From a checkpoint of a small transformer trained on Wikipedia.
Size: 11 layers, vocabulary 6198.
Architecture: rotary positions, biases, untied embeddings, attention and MLP in parallel.
Training: a variant of Muon for these matrices, 217M tokens, 6614 steps.
Each number is 128 + 32 x the weight over its row's rms, rounded and kept within 0 to 255. Layers, rows and columns count from 0. Numbers have three digits each. The size before them is the row's rms in percent of the matrix's.

# layer 8 MLP down (transposed), 768x256, rms 0.0474, rows 616-670, columns 128-255
092:083103035106111142112130169114135124124206137158153145110099079204174171128115088145146118090101079173160121166127085168131196105104180115071138149140162122097126159095118136100117111084114100149136107147113125087140106125151116160133187109122147160146086123143133103130115136176150157138153162179135115116120100159149173174125048133147145098091142140142095108171125095144175099148132
126:095147151128116069078141122137119133115098127127117131070176116161172119107101129101140090090118181122160153090129136089055106149191130103099111137067116172132106122129135104114124142126149099158128120091146150114188125141177159090113170143168108104176096132145170210153152151124149077115113104120163120091106161177147109173072144181138196141133096130125060107131177173184120127104113
112:124147110162156185086110124111126154125109125152155138134140132075160104124146146095170188100142157138143099118137088186118132132154154081133120128123089131080128119122131175106127133167114175161101119166133098140106173153074106091109159166154112124116074129085081127131111115098181158077147100131150169107130091131156125150157115135121104161102147073123118164168147043148159146114144
090:062084131216154107133153140112153118189208102131156192130088134090162097097099093141139155145098149118132137104161138136126165117124202112101089150170107078131127081165105138156094162138169133182134123115095085055136118069198117123079152125129084145107111157129223142106140140163070119165143145087185128129146157146097153178102113142193163127116112135148112071088147135178080135131098
095:103136104145131152100160111077094138174117114106166119095124081154063131089146149182144103128129131116155104096156144131116085151053158165035147133191109159094074087098131116192123131126155150139077132144153125117098158143130116230117174126126108095086119127093153097090203125090164086092093152086105113148119118113116187123118097078134119097158138219132111115102136125114129152113159
088:098093101138091092133118204141104106157173169089137110146145122103105113090108126111090134180130066137144138117233164159055129152167140144097183106124176153182156092097135151176138167117086125146181132164190123089096152153109081120091130116152075121134161156052186104132147166092178108133145145176135111117143127166148122135105124085126186098100121174178185114142063137136105156091104
094:137118159145122110119088113134103106187206097109067184165111123091141133156188059116164076111125079123163084099168120101098169104122127108165140094137174085077090103136145170105110096095170146182151140106101152142109174148070136096167133159141107138138128139084168148174145125160168148122178113116138137134049102138156114145123156143142116106176143187159136049074085102191115101130117
104:156082184162138171094128180162118116111145097148097149118142094131159089099165151146129075117140146089136141108115144117182121144161137118092108092074119196133123118084150185160151177087135166106141146092111101125106149149145130138095088155093141055110138154240093133112134091139125121170117151149091153160110132104065120101114156116161090135157157180129097169124155139120114055172148
098:113106116105078095134143131118151101130120136132136093132146116125147098192142145112178078120159178095134159133080131143218084110126127091147131131153121116155127129132120160135151158177127088196088098196131095130162192181193108097169119138105162134125114043099081107106134137143058061101120113113154074121145126126084144109166137121100103168167139133156134146175074144095143130093083
118:152157136150103110102145115128150110119107114118126116125120136158107088118186105156171081148122142190115133194115093114108143162136136189108101154104162117159127118167095162139123110168101158130105140143114158125089140134144085092133120121147139047128129138037083141145110098163157108171159110099127151145103106110176105118075130154170120102119173077136132176111160116124106080119114
099:112126112112109138141145125091131117152163139134124183141117136114112156203107069094116114090092138096147135220144085138080144099132167078127151105150113165164129086200119130193119191149129116050120127145083163152187104132077155104094116214189124102080085155164173122131096073098149134090089062160170129139103154148116094124107146161143091155136140106098170088129135127135177164119090
103:153122095079120149091133044186084118117141153071184145145182147137071176118147124091154134153148213161116150171115078137086099151143150119161107148124113095072147158125161120097133115097101158084112143172140128122128122133130165151108114132144121092124132155108093179142029155159127089162172133136135125134141120125159105133145141091149109100097152092127021144156117138176114102115143
098:176138156147147155109121190191049115149117148175115154113138154145158105111127166100118112174132150155108112135096130122149099165119109162140119137084128128123141114093092098159135106134084168128164119138098205117128193193164106128073105127145109115108132142166123101185062136126106130142135187102131118146136145138162118188104114125093095131188060120146068092110132118122120146185119
098:106122094134125158170102167117116119129115169107072150129169099122171069148126175094134142074151100190170061113187126140164126116136151078154173111102126075116140085180145111120119096093089107105116149064131144138125123104163111070087086162113124125095142119076101166160179125150154095120111107158102094160055199094130149153151151117153081173082135162162153083159159128128117085121127
093:087160175106185145110080117104163176139104172100192109097123090051118171119137160123144085147082117131061080118091137090108084157158063111157071178193164128176124134118076189144168153094109177101113146106135168120112131140115076116115141104083178105130139170043140140145115135143189105157077127123115134174099098139134122127152108134165180180128134079183129130112121068202150036122141
103:149125093170113085107210143142103163123179115134118150099121082154110163098135182122182128148135184164101123186182106058093093110094152169129062105116145124147164129096096133190133167165060121127120121078195095152109093177084099136154137079159131107087124101076070118137146134120112103149148122096165090128075155092111138155077104084141055181121100145107094187153140077185173073098149
097:121180117070160171116058138144158110172163162155135165092164109128139181163149110144139136080068217079112154127167118113124100121095158162050165134138111159137108138142134126167114101085140131093070147128118098114155171171143116078149110186106097118080158089168103095091135090182136137108121145148134147195107108148113140130136164104167070140159070066165167194087127120173171167163153
095:090135158118100118155168129130083124086155160170115088099129092084139055107112122169113120175116142128099106151145168148143182163117069153131103104145075108138157101134185101116166180111148133123138208093145106154151114137096134167146139102069108110085060138075155078048145112117145106154116113106150167069161118108172160191105158144186165146127198078125167120140157123107128087115079
141:180069118095131102158147130128096158175106172128110148131143083102124130101158181130116125119125118174133121132093112184110159127121102116142105130161177124131131152093095084091136178124093075163193105097160179153105062119131142108130134129169112203126124130120123088154196165125146135115131152144056073128125102152134150155069107075124115126115172163083149097052089114095150100143139
103:145086149087137157150116124162128099157102064144112141117100141109172141120161171166124135192077108144137170136185068112164230113150153166162136089159129130113112130163109130105091144061109130147121129128150127107124102141124086158132124099146089135174099120084091077153098161049119137085186123132143142066106135142096109163089091096146169107169136138145088122153182088078139109126136
101:135137149112163135146114113115172139150126127097134124127111165104106114123165154124115124144166161172133093194094128136175104102162141167141085100125143104105089121082098163156148092148155109096145130113147097168166169137122171121161176153108132133114100127018114140130138117203080151130182125090103076172140115102094125087101151067171121133116140132085170111145079120115088191069166
101:079144164118130120197136106118119128145152124117155076134131151128191127160102124154132076093165142128113212105136138161140120164120110083128133095099101087113128153146174183080065062144121164130155120128157115080141118176148116128089153043134148157114110106182124052081097152186127133136175135137172158156178143097142107132134129077138136171111097110138121168104161155200154178100114
101:135122111098128169132127125113113107104179096096123148120124142187178083106155161106158148157108135164118139153168128114144134158114061152168116117159096156170136173121172100036084118120131106104188141134130103109113130153143148138107123113156118097111099139145182156185144085078081088153144189086112139143157074125146124131149175150180133150180188150146079160106080072092145088133134
088:149114145135131155114162132167125123087105124125137134106157123107146098132112136070142133127149096139138157070093113155090180104117096083114159093139121056134096120140143126152168065137109138093099111164111117105127120160154096085100151103159097100178088126070174127100100107146128141108088173105159148227180086113134122081165154181102125140059114154105157083180148131159125120105107
107:127132156086167057087120144134152208112122117078154182113146118145117088142119124101179136138128117140146119093111168219100126218141148108143110194111179171087179160099163132140128140133154131137078092082055121111137153113129093165159127148157155135146186103216141155120068113129135095109135088123134135135156160113142098183147135139125070124056113136098162142148162066140102097134062
104:117147164107193086105147121156188125098095095141131107130130144126125105105127122079105145158050153093131147102168055134110122076167140135147072157129141148125110128125123132202076126116158134122099122105108117138121136140163107191137146137150064112126150135031106112114151157134193131127154139134159095136107155133145150095122165190146138088087155136114090170098124139118116191142173
140:136107117126087111034115086119134129184149183128088116151163145153151181112130141134097177115111106116168083108140151121139133107113133153121088104121205115110125041143143127112131133111136150104135156113136141126144163122132137080125116125160144118130118107000080147119065162149135138091126135111181103139126126162107128141115125155090125116126127106121163113174132136107122000108179
093:091178112066136099063163106118141175150105165139151178156119086124153100206121073128123131147120126102108129162121166131121150108116105115094103110086165167172171119124097134068144091194107155139146120137081135151174178156134121112196121091101066157097125124152172114119137166137144085119106123149086084102112092112127127195109176139127175156193157117086072160127113125126144078169078
104:103123080145101111163147194169090091165170108159071117161132131137144166107107126150075203123121164099127146094110179155068112094135123101218146103184121119120107138136095061103131137122158120151089111165161117161149167122164168120128093141126153158185138121156116096102120133157167145150113186158154093097118153090140088186160138043137099116185131161118113137194136168130094131150096
094:162150105114197107100151111162081167135132134072142106201118080087093176131087071159104130095122111142100133103150107084175212067101148128122068135160153152153148088141159132139106099120116171152104136209110173125136136177072163110149160128094165120132126127103136127115094135072143149153120168200149104122141134115170148104120108124092101122199133136105131149156157146070108056139144
099:134137177197084130126187123139117133080156116104132179147124127057118140153084150112172034153130177173124124078132046200130098160089149128173132115194091094122079171129107122118160091108089080139152122083123135127101108131162164164150132151061146127126109194117170112100166157160077121159130121132067122104184123116156107106115132131134132115116129128129175097111095112166152222110139
106:110118066120123112164085138087144140103099142135134190118145121129105134110123148145058160192167061139156095092148113059080167132114140119104153207107143185211150108096122132161114134141185129128161112142055148181086084150118089142124146120124091109155126172121087102158097114147143182166136177100173139089068117133103165103080047169118147163155111145081128139141085187184129091070126
089:152108132152139108153086169156130183122115192117090159145131198128122151131143129134121098179122173131171156129117103173138131152096108107105086096160178099179172133142133124144167119056036082169119059154163094110110100171086069121071068143110160156149100125186118120152132104150108072107079116039152159166106070120121102122083120105162144122125103083075157091132174153145147103098111
103:154111179153147101114132091104149163128112130186109122080119141155158126107145114200133182097092166039131186142099107158144183096061116144120115092171100093099115096108166180137120135115126087074154166166111128182145171154150075130163167113084124173119137145130160107104169112057176131126120125103116117103030119096077105153118124129169139158148110120100119179154142118127130087090160
096:120111085131154171121128161121127109174160078134177152147107126106153121091065123166090159112176116127227054118107124127152112206120133135127129157179114091140179142157155131130111163146159140125097164106135148111062123129128134143135122099155076115155133123122115048135135102103106144176140162140190132134148145159098199178121104130131105108114170114201105128076159122153122047106169
102:098124120124059097090178103137207126040082158150112097122134153082136112076175173115151181121168134071137169102063127111136135155132102124096089098158123149080109145141107108120085077075150128135166215114138106163128116123113096112140126111101118145151120113192117181131129093141186128095134092109125138105112123160116120167138141104119164138106126130163088138130070186083162118119131
103:153139076200112072196144103118104147106097134122115149094099116074127080133150142102136142103128159100108167186102091076105097127129131143133046105087115149112110149149115129093073095145143126053156124104109152132109131096161069098161157163098153178091108121161148155123137176094186139096103132101133151145170144203123071108132122124149111124131144147055102073164097062096147200128134
102:093138117189143131103069097133158129106206160085114133101081154183140126073103124153192134114128122092180170195127084138114122154140167117117096138116189115139056146091090096153148111158136151081095074114127112133142082107174119161121131136156120119122115068133128174124151115095169125069152140162118097089130153157166135134130102107081109117084103100145112102115098119122127018148140
092:146173115121066159151208078123207189116116149115142142188108112164153114113136147126136167127137084085158118119136137146086170197188190093105151161111124078122096096134119133123101143102146194179132097126087109126121073099125196131094119104069166144123137120149146112106182140086136110095108148140110113097123161129115095107119148089125132148133111135133162097118138074104122090149142
093:160140127161163123127137120120105166101178116148063159104165121161127171102067166076164037086139096171159138176143131095128100157099136141146098154082073169110099101156102167178092147080105092119142142123122128111044128165148096148125135129107116110140128158128071114110101137142160129132114075124055151075155115180111115126051193139198159160053104112111126162093128123138144138141151
104:118142147123085156162142112132137102129122116161158088125084142142058156106133122142107113167118133080143177192100132134169145121118155165157129107069110124111160061135104154171116153134097090174062174131134152122128182163175104158101150121142105082106130157178142129124057175154142140123077120140031163172128114180141128125126071116121152141177101094166161152089165093145097142113108
097:106148113122132088111154136110149113130139152149177128150144091091099186131076134078100155121079106136102133096158095109121138093094122102135130065143077126144131164134167131163178111167121071190148162097152149099094114115151124151167131106121155129152154138083114136130062101146177170178073151110103134110119151139158096122144124214182187139179153158091129167170159124072115164157134
100:096150163124132155174182106168139157122108116192083124124131113088182122153140113152173169067216155125097149095075157111113114151186162133072136089125154081188165162118109121128160151167115166106151069145130135124086117148064138161164107147132091114121128103099146123134162096155119092140095152115092095120128122160125083052157135130096126092196144128142109171097098145175150112086116
114:082112142134149161129127135135126125112114100235145092191126181103199123086085152115134144126129134159166104140131152132109137142110093112087141103140118136156145131075136067154164122115177120094158129151153125064106116109164135082081158129089108168121133197074131094078152069094117103128131132169148060108160125161158133146152145170086083161097132171132102138078088143177138130111078
099:146085163126080136127119126146183099158137114132153136093156117126079121137165123147146158095141146155099111125179135154083119142168160087119091177105104082078111116153131102123070104152116171163106069143138137139144085158158162166067102140084112121163151148107119172170161188105127181226156136123192085110105137108132136073124138147146069090114125099115079092160113123140175127117114
101:146149102122123125142073111159125159121206153132171123144073137126122134134138155101156076131141117113116052104119157096155133156137129155129086147109203075195112199171149127181098113148089144161113141164162193066130081121163167118123114078157119079158155136179119121122145171100102112153123156174161171153139117165103114123080072142120125097145075139103058121128113121091140032054141
096:124177119088190122157132081124161133122112068077154139176149119075155105106081104146148147119141171128170113181146093159132115071119127104153160115155109182099158126100144105135158086112101157130128118123136108175154123137107106083050144145110118199150103077119107058109092142099170095148075103165132135135126128089152149038104170167128080123135123152139087145112092153104176116108135
099:141152186154132152107062126148159184127086151092087123171101115165131121044123186105165101138118155151141103108082168145209116090110131111095104144115131089135108089138160091090082117141133145118107097178107141146154129176135083151112138112102149116154074141025111180128097086135188116177065132184108160156139169102158163095130153121145154161101149142174102109174178121079074147073128
108:169055120154110099150064160142106127135090117150071150096126124152083118113088088139146037211169130135178146125176104130163150128185119125160111095100111114121163071134098093140142127173156172125138135131162118136130117117117118112123082085136082088153102095000115183084126121138133140103125147130172134125095154116086105163102128156153143094147155163156111069168144161168169147174178
107:149115141131069144128093159165182082151116117121141072130104177095174161091119166076144108117155085132191164170155079147140106121118138108078079109121110130133121112066057105141152123109131141118129085131122109137124084148166152121083164115125156199131165119154121118108173124103161170167107143171141065178137036089113108116147117058090096119158149136128106109152124145145115196107132
103:131171161126158144128077150104143112138125101110110100155109162176100137129098145104163122093154131135111191140122152115188137152164122145134133104203096076102111084125108130160192136120096177113082099148150150134130159120118080138189175160164146130119192109098138074130169110119171139195104131069182116117108185116070121070183128143205125125127138100156065101158129113126100119120199
096:138154185090097090154164105109090111166094158135158093122144095135152177116214187151196135155106160069171159105120153105115147107193130137102177079120107163120089146090135135104100135113100136158118165164123137152125130139120141077105152106127111161168104101074131063132134170133128127150163101119067149151083121172132142114128153182120103116109128064178197140118066063156154150156130
102:168093119120112150105133099127112085131083138108149126088142172052155180135117114156171135148167151061138140109132159129101123131132162099134132119161120082142127114137130185078130129126130136092107105182182183157130172078113121210136130124111160143095146074104168124108097156066117133096121183149132165150096107167140140134135120196165127100125109114104175082142069203099139168091135
095:161096121109214109111150148116153046104182155172155152188129164041036152069125101133172089098134119174130056181068175111146156125103144163153146114121103141146115094154133161118116100056176124129120169065103246133131169183146174076094148129163103150078076091153132156086132062122117147143140099149178070196115148156094154084122105139121130134167154142124093076092098170119116063093132
091:112193095166164137169127095072142147156137130107160126123098104135103096115114151166194121133136134133124101133131130150160103149118128131118091135090133093160094157085181137133097060172136095162114119104061151115137145142160143132148145126163093138113097037119134128098137109118145115143111139110109140175140139103182088210132123061152114255117094154128137160156090106172139182099075
# layer 8 MLP up, 768x256, rms 0.0474, rows 617-670, columns 128-255
107:117101165102162017105133148068125103121146103136131100084166127166171105123096100098149137102105146156096163107094147156113154130150181104065143110122109124112072154111110065140132219105144080174175097131143116125164089099182135117077196133164114067115073102131128161132063110160126087136144066068103145125110118116137133173137105202141062169110138090111094120140130166120094123129080
101:150133163062150136106152106185112046140142145111109116171147152073146145135142158112170133090142135092128114102128073184089132129171139126084127052098109143103090133108139169142158094140133139128184136149127087117135145123075135128088123172189129193139136074136105104126148070124109145140076070112157131094192134128104174135154082126221182082154083080180145158118097173115097144157153
092:165110131103111120199146082138126140088143144121177150133131124114121145172171127158126110095143141097080146128061100108098135173134117124150106084121125090128081116090115176086152144123185102097144132100108137071132118124118138125148118163092100121153152087167126126144129113104116158184074076226068134148105126148126189163150168170075166105077138133147160176170144166186114118129170
101:129163085106126159084089113181077114149152108139152153136180104094144188145156117129124180137115086193106115134113122155158081139077139142111152108157107181115126168175198148121139155077166193157159155111069128096095077117094076116027099083152124142075134136145166080080162096166121138125101108092114115106137142166136071121116137121108091152125124132116110200131131149087109086087131
093:156141122130122150121150120127167145155094133109101132125120124058181106162156098127161093085102114129087148152148092099193155075134116137152106168122080152140122130116107168121119104142219135093104097138085077161163098122129141135170122114142174100127133080172111088156117175078172114098125157124130151106085092125087125090138087141137143094119066053158083127136078131145127177168086
102:103105098181130100088175146095147037090139125107155163067099154099174101129147079126131167123094105170143112071184086026118138078138118111147141121150137148180079148130131119126124119140133173139152111168100159151101121105115123109111119162113137148095134152114108127137066160111105099120106127149197158052164114102132114117131089125150179153092124111119149173118142182096155071185120
095:140114121081167090059099145139130125083052108103085123092156126109108172150156161094100154099148098164086177137115121136154169135160121178103179183127102075099086126184102134104141092085111147067133108123072185145146129135144209089103121118170119163108133081132075141175086121129081143127065142097127112101184074130142132088136170111096157141124162094125173134076156179097121081105130
102:220175166112111153127090162139120104098144124137090145123121143092131113153164116149144135101104146105162122116156109128165115105125164155129126131183087156098151091136154114108123130131162192111084143077140162161071136121130178072082146106109157164150137092104109088176150150157120137129114062040123062154108087176101070130181135126110074173106112111109086134165106143075091156132115
104:108115081119134172101176142126112152095204121133104067082184133089125111125200111129087130137137076115167135134197114121129108144117115125146087176095072145083146159100097150158134127100184156139106167168146102128169116095110074081066122120097121087109142100140129153158141112155093090111108101127083074181171101123144112114025143170154073160076148154150129128079107134153140139114146
101:084146145139178126122125087102064139138165115098146125163129146096106192112178138129150147097160109117181119123169124162125102112112140147168195079158151124152154115158149115114107139147074129083157138163161106095126171168075131169049174074098121104138118181147102127138142158128082118139156128138112087111145122101101160116136128137088157082170143081151221181143114157114091178137109
103:118128117182110071081167073093139127136119167103076143127108129148178118125114167156055110119167130171141098157096080085154075115179132118184079129132124081116107134090154128151097142157095161092123138155138119118122116174063175149162144196102173163172115125131164138127141124117087122167092061148165080129156106182195148143119088136075178088108122131154116133176125135164125139103169
101:121156183146091134133127119137126163172133154155106138191130135174131181088165137164127149118112065097120128146101142132104179101154156154070133088097118155128122063112138130135108130164121139110148150083130165160109162126163170138085095146052089158123114103145154095176075131152086092104117139222114144092148064172126106135105146130124138125103088173119142122139111142123083216133112
101:123089135095112101177133126087166107194148118172119094091122101107155207118145102088105145056193123115107081152146164097117087133175158087120164147137122109182120074180107102139150082123118219115090128160162138081125116081071094137182140145133103130119168137132166128134083174198164101126126152151191132071134150090114101174148118178164118155162157092132101183125106116131109140102121
090:106136120041138157115102099108138128142107129098131095112143142114163129061132128126178104132099110129130128139167154155131147141103181119162161111126113101129145148119140163100148095129186151101141157103148114131119076074128176148095078116146140125129133171144116070119165187165183114151085106108172088116103108138130103112195133092151194152119117141093136109155077114117125056122091
102:147078147091113129162129114128121131136109086139102129180092105121157099157197187070187066120147135150118135101160079130107144164165096091157139088145106100086153124148125132142091121097096139126154076154151103154210125137153151175086129115082144134076140108089119139189105150113133145160085099173166083093136103061209147100188179157187124107114141131081129173149077199123107128116173
102:118080157092095056162135152111110160125132083126111153130106133115151144159144161091097121111100115154150092209180109130124149135130071117159122136119129069137137098119123156155130121160122115152138090142118124101091056090128093143111143145112160112144138200111138104157104110082155117088184116131160109065153124090117079087149101197168133118152102171179116154113149101112109067078130
091:092114127121134076153077110166120212091065115095137196124108116102143133155190168120134138134135092167147099134118112144141110126106135155120153151172106158115105136043054116122154082150164121153197101168075171167124083106116152183144120109163122081170141108143141169172082095126110125085168129144128077111095205101117090058132077176111082101105088117108134207103121167101158135150127
125:158131097068211045136114116109105083111144221160100148122136168126126138116161167106105124145074104132159088113117138175148088132131134181145125101155067102103062116120136170148120116121132111143160138133118176135082120103155100129125155055127133156095144111114187153173110134107152152074121092174089146105125127076126076085122146188111158159080093138184135118152165114078120111141119
095:112113132130180153130136114072114105189154139097159084110080156143161132100096107194169165079156124177105139137049192161119149124123122173165170092108098123098178080110191082146159078147071173155140141108101121105161145158128156148118170134068149134062139140110078111133106056113128159150141126091078106126152143147089122115133197129097121147083139103116085156082076177161124099136103
096:138155139152185057119191124138109127149121120047120152156185098090089148087135058086143134114115176123154118120095140165101138158071163162157104081088152106087160126138130117211163172064107145167120075152074136160138089111141168138126139109136110105141143147139080104121103117146165087118139100111094121114164103175104086148090119205141159109085192089101142170137078126090152171094106
097:164094135137110116169106058112133103110192131148111087167141168157129140136125136079142112122117143119104173076146148148112140141064173139086048091102158124108173155144157127153062121183107141152146131140124209140106152079157132138089121053175138059115086099118143124028129163160140075158174121062152146087158114138119138135160170132119172088081129128196139211077147101128128131119077
101:125119148164106082172118107042100124168100151101169155072120162165125096104128085147121136112154096103143082140120111114092107137100155143069113157099123127127102179111158129178126073098140143121146134138131110144151088127143133083121106100134138064163112058109187115139085164132150139169099137044135168115068155196128079139170108129149128113091121146162125157122050146139072177145146
094:122155150133146125159098123120121117101063169170125093093135075149151096123045112119132125160182153102111105198150165175155129152159180141158118152145178107124080159141141200133038115191146133165090168105141103117135067124072164116069121177122128132061116169100097142160139152118096122187118122143117117135077163208123127162102162158074111138139151118140161137134159126093086140129113
103:156143141114150173155089104060129152100166110167140117147142137110156088154120147100142092096111082159099185132155076153141137116089066157089118135157163090118126112169144168133139139095128157159151172145131173166141117146118177115123109085075130049096108108149119138093087166146162093040116148138117090129164152101096101128089142071111088111132194175120103147135066100120161106116140
111:118104165139108140120150129144126161179154108170101085204174128109134161151154125164159133115106081128216152088122138100128096129160117061150117115142166112166137090094146177111164158149063143150120131114107133100107081147150128131069139172176158086130139092111104120177172131149153131111129147035141099139139125180187105137093153156136171126119148145175095113104129115162082132122133
116:130119135111123135075117101071113114152130162160109147142191136140134193091131141117081173104098088151119142131154162078141166152078121141132154124117159088086106043152097163126155172115129108106150135166111081105174199125152167047133112117121175116098122076105092121116093186103173107091119121115129125148099121205161113133076152102152153105122100134124145102198117126138149046094183
102:112114111125146077138158122112103109115122089067127165204127105102117128149096082103122165156131068122176155186109175082168116126145130137105088084094125185116099124177131105133126146150186155132130141146095111111127137156144149092114051125079139156114154145081108104118112179168158144098124078135108170139122121157120118158135148153119204100084139172083047136173164128099194109143157
100:090121149154161093112109081127142222104144127128043112136172111111133129130116129139084151135098153120114080143141147126126115112103114121108153107150141177128081172172081132125159138142110169134160105107104179104111119114072105095141124087091152155138165201118131096118079044151132168170080155129129141143097081136137064179165160101096092124061104159146116145122102211134166154124132
088:064108132139116092043102065113105130086099150186178119138178133132156146119164157137189122144115141121110113099100171156178155132130184126136137100103126154158115147138108083150138103143097164194116207128104169147149108055175089111048105101189146114130102153118095119097137094145193109068197112114117108154126119156084068162139159100219183103145104095099085148143065101119090159122107
100:096100168119118147134147082088116120115160138126136072130166139104150166121107163106101139142132118112080155132130148166155125140146112080109113136109190181140086127159127137156062120164116161146066136118144149083087107046142151068125157143089110184108179073134132128177132116136136170139157165095164105060114133124153134136162159095128131155121148157172123132119103145087079164166155
095:071099147084182126133113112094119216106149104129066113098147139127169157136119112096098111077189130126037151141082133130173165212144144165119100130121081154165120097105104113160153113137158152126169105094086110148073149069132173130159172157120083154140142175162093070162072187125125171174180113092089126169128111099036144152090116141133126166141153148151153184107132134189080141101131
092:157115139098118141138189126172102122106114130091134136146205136099169178136169125109134168122130081101149134054118101165151128123104098096159067132145139138128036120121187130126178155096171165105105150111110115108122132161120076159151140130124161126106156098157127081140134142143126158204075093144100107123182034110175124124143092126158114083093128140151176118094133136118110108086149
094:084151167085141085125106125102158112208113126131102109147050137121160123166061094046193150185135096166167054152120098176173092134075073166101080105097152111104139111127141129144157154152179098122177146141118115090111165117099102094131093148070190058072155117123080140142050126112099142112116121107146111189142150128149146148130115136090128173168170124089091117132073097121110173117136
094:178135075079153138117168174125109089137156076118146066154088159139155064126149074082095159115056186120075181117162113125134172128154106120132147108078100143089152083150124150196137148162095170164161161142117090061125135091106146129129122096154083122107069118086083075083141170090114147182152109096078103169076114166121065107128102141139156178106129126144151134093106163139154146137176
094:069146082125130121090116108178135110153126100116122135105131122182096154154112206126099127121149113196133140160109191170193064101085132145089154131155086110085081109156142200121086122127164150066140136141133100149152106109124165119144109038088126113117103129192041122153137150139062083160179077114082114131140147095079078140123156124075111105104150123171133149082142177092153152131114
107:104195143121104139084126101130130096066091145156145147078100130124113128119101091154093156123094141116079069134183142122166147137136203185159122141113110105124130138164081140120120169119148122137095156209105092095190153084139073200173125133119113116113088105140131129109104189117133165162132094191153050106155088168133093182137116174066156114186147084130125165095132138111195097132154
094:097127115088101122114193148173112097076152093117098136113140129108130139156155147085093124087148108107140123111127123143116127143163172146185086127126047137067124189155153092124178169080177167140205142144104139131096111157067131126101091164133107098073072083166111139142095183137116124160084112068147090101119127135104064161132085115137136098127113066113126174109138108120112099105091
098:102160105134169125100148070160120124128133133125102101093160115040115123124093123153101121164103114187147090100149096106153117106121130178137130107145104114128165170153160101110130124109096065115143129134130084154138133142187150150138091128145127095146150112133204115155120123123134145067170113085127113100171141135137104114133115175168108172106135083056103123154084097110148136132109
097:090179135142109094102130096092114156133163075140131159104117152137165106086138085116120177129102182203149081159163119157166142169074188151158080119169110119132126176146065119129090132110111172082141144138091209157146113154102105142127143104107157108096115067144143162106118130091148062129083090152130079121137103126101150151161128221111120095156144104124099157175148085109121127159134
112:073150161123140106182127146176121104122137130146103172163134135164073059167047102102153116139147132186134075059079092120158152151155101132116185154109134174142058151153053088149097127178101095060118147170090192088117114176103092162113111105143113100110110118123145131155083162135133148154131090115126158089096189136144109149156084176111086113152197082131061107105154179124078144139158
099:107153124132102089125118103071128155170147106097082092125132143089130172094144097152109112104120098019162098148136123086127079074151126078142119135138091099142102136115113119108134099136145145156166084129117187115171098106173161091122124101150194126159088152134161169102117115165161091093120145116103138151124051122154119170089141146102148090098149079139110171090124114134067184209113
097:112162151130185138127114088116174131095131110080157137139082134078055136079154170142107173122118100148130166086137109049109112096124163160137128128111125134159106136103144116129125116148103078061105152113088094087094106114169134121150089095097132171129100131087139125113072161150131128154129122106083081151121154120177100167134161188147060196115148103080125163122123191132161144119115
101:141102131171158093137119120043090112119128085151137083189133132117097139122104096103114126128056066194120172111111163085134122071103075109103106081120123152099134197147100094103183143138137094078119066113104198168112136130132196146090099150081148128179168187131193133087117139134089116057121143103153159085174119164163103072113189132119077176156143156141144156134141160119087120116173
099:131143172100119116115116124181151086157096122077089102107173134182112123083169146042112126111150101150145073167104158157127098131100154173162136190141139102118086108047061172106173104169150120081157099193131164111121146138139158107181135127133164166094133119112108083119153171140120102126121098164145113148087130119131113092108223088149122151126152171153139142093148151169137181141142
088:137123107076105130115160153092087149071130162134128106176124150096109116142150113091163158096152150130109124097071127137130146147155111123123175107121115147098101086144099153082163140097172114123092163161105166165179202130107138101145111109121226174147079145158126085127207089089165103114074139190173142156158129173124138057108134137126168074128103141130167106098121173109113150068121
097:121137150104137095182100136118145088123140107148108124206098100117158138061109129107136144111118125136093053048154103155111134146127138093143077161110147105124077123112165144099104072107219126152149147194097107060095130095051113114079150128093072114144103159152124119102102109120152123182084096143149078143164145113141108165144121154136102147135128154095142116189138215122110128144116
107:109083129159124168126204173111096080140144099155090195162157153175151085145151111108130151117097140078164143138113091142173141108162129132083144116154149114176119055101081124111130164192110145148118154116108156074129062165141135127148161085134134175099096117101146100168165086072136166111201121087029094104165079154106144120097126143080119123136091099079151112121170104152077206165081
115:108091105126198117161100124159208148142151140086133102111135081143161150141113146186114109133171107115070151119180068144106122189102131116120185066123122125139185142158146147132161137106147141093107133116097152114118151097145135120182114086119135086154112129137149118142068189118118071132061108123138167137092133137144160122147154197077110106135107132181106088165188112107140083166190
105:134133100168131132177146156150150128154096110133116162164043117158120171101128151100167123106084104142113078187109122084124075122177097080101156145174125136122154140123114107140148117160125102109117082148136185165134143169085119118134145095170093132142151093072063085120067116146129136073095139119110179118180168157108086102159148165141094075146200146122056144142103141175103139101098
105:122161126102143058133155106058134119105102159127115141095122169158081140094190098098185092062110138084118150119081130122095110089144187110155148094173128090121094070113128120118142204123099157121134125069098160107124077105116161113192171098099186134143152184122142130104121193133159140174085072128132141144099080196122124097136148104132114144104188158117123101116092177163112114145140
097:155093136091097094147174133139095058108161148127102150146118105163178169175116119149104137111103124149115131108168120060131099107132170088108146107138143153083063125145160087154151123158158116140115152163096205152126155127108137106144097136090062108128134117126153155195103131181140154202098097146164147142152141085130108157145165144119089123066108105119144148163060120133107082068160
094:099086107153106071158160141117185122099127160112160142127122111141097176089115194125091203098155087189133097139070172147150134080155075103123172125112109166138144159138139133147084110105152080088128144150156076127135068148117165105110132165195127135113120144135120099086129129165112068068151163126104139075107147161205105101121110123158145125109148116120148092082051115179150127102144
093:129097125116186119141126196170133093121120116142070122113123133170084101163102107143116163122075148149119130088155137162115082104175132149134070176110109144127128080141104145216172160118118132075194069093057076101133143116174151128107134168107176094077106084187095144139089129179125129161119150137114105076214110159145120130130160149114156132148090136150100105101166134146070092163104
095:193136133099135070133126173134134056055188142169105094162145150162129123133179111095136180153141076096122124129147121092134078125142121136230076151125161114095124119131185132098116121125179136074111138158141125093127145094075113112142070100134085128136137132111062166132108119085124169186094124082121096111092119146148178092056131186115115114198121149102126136138168104134060104165193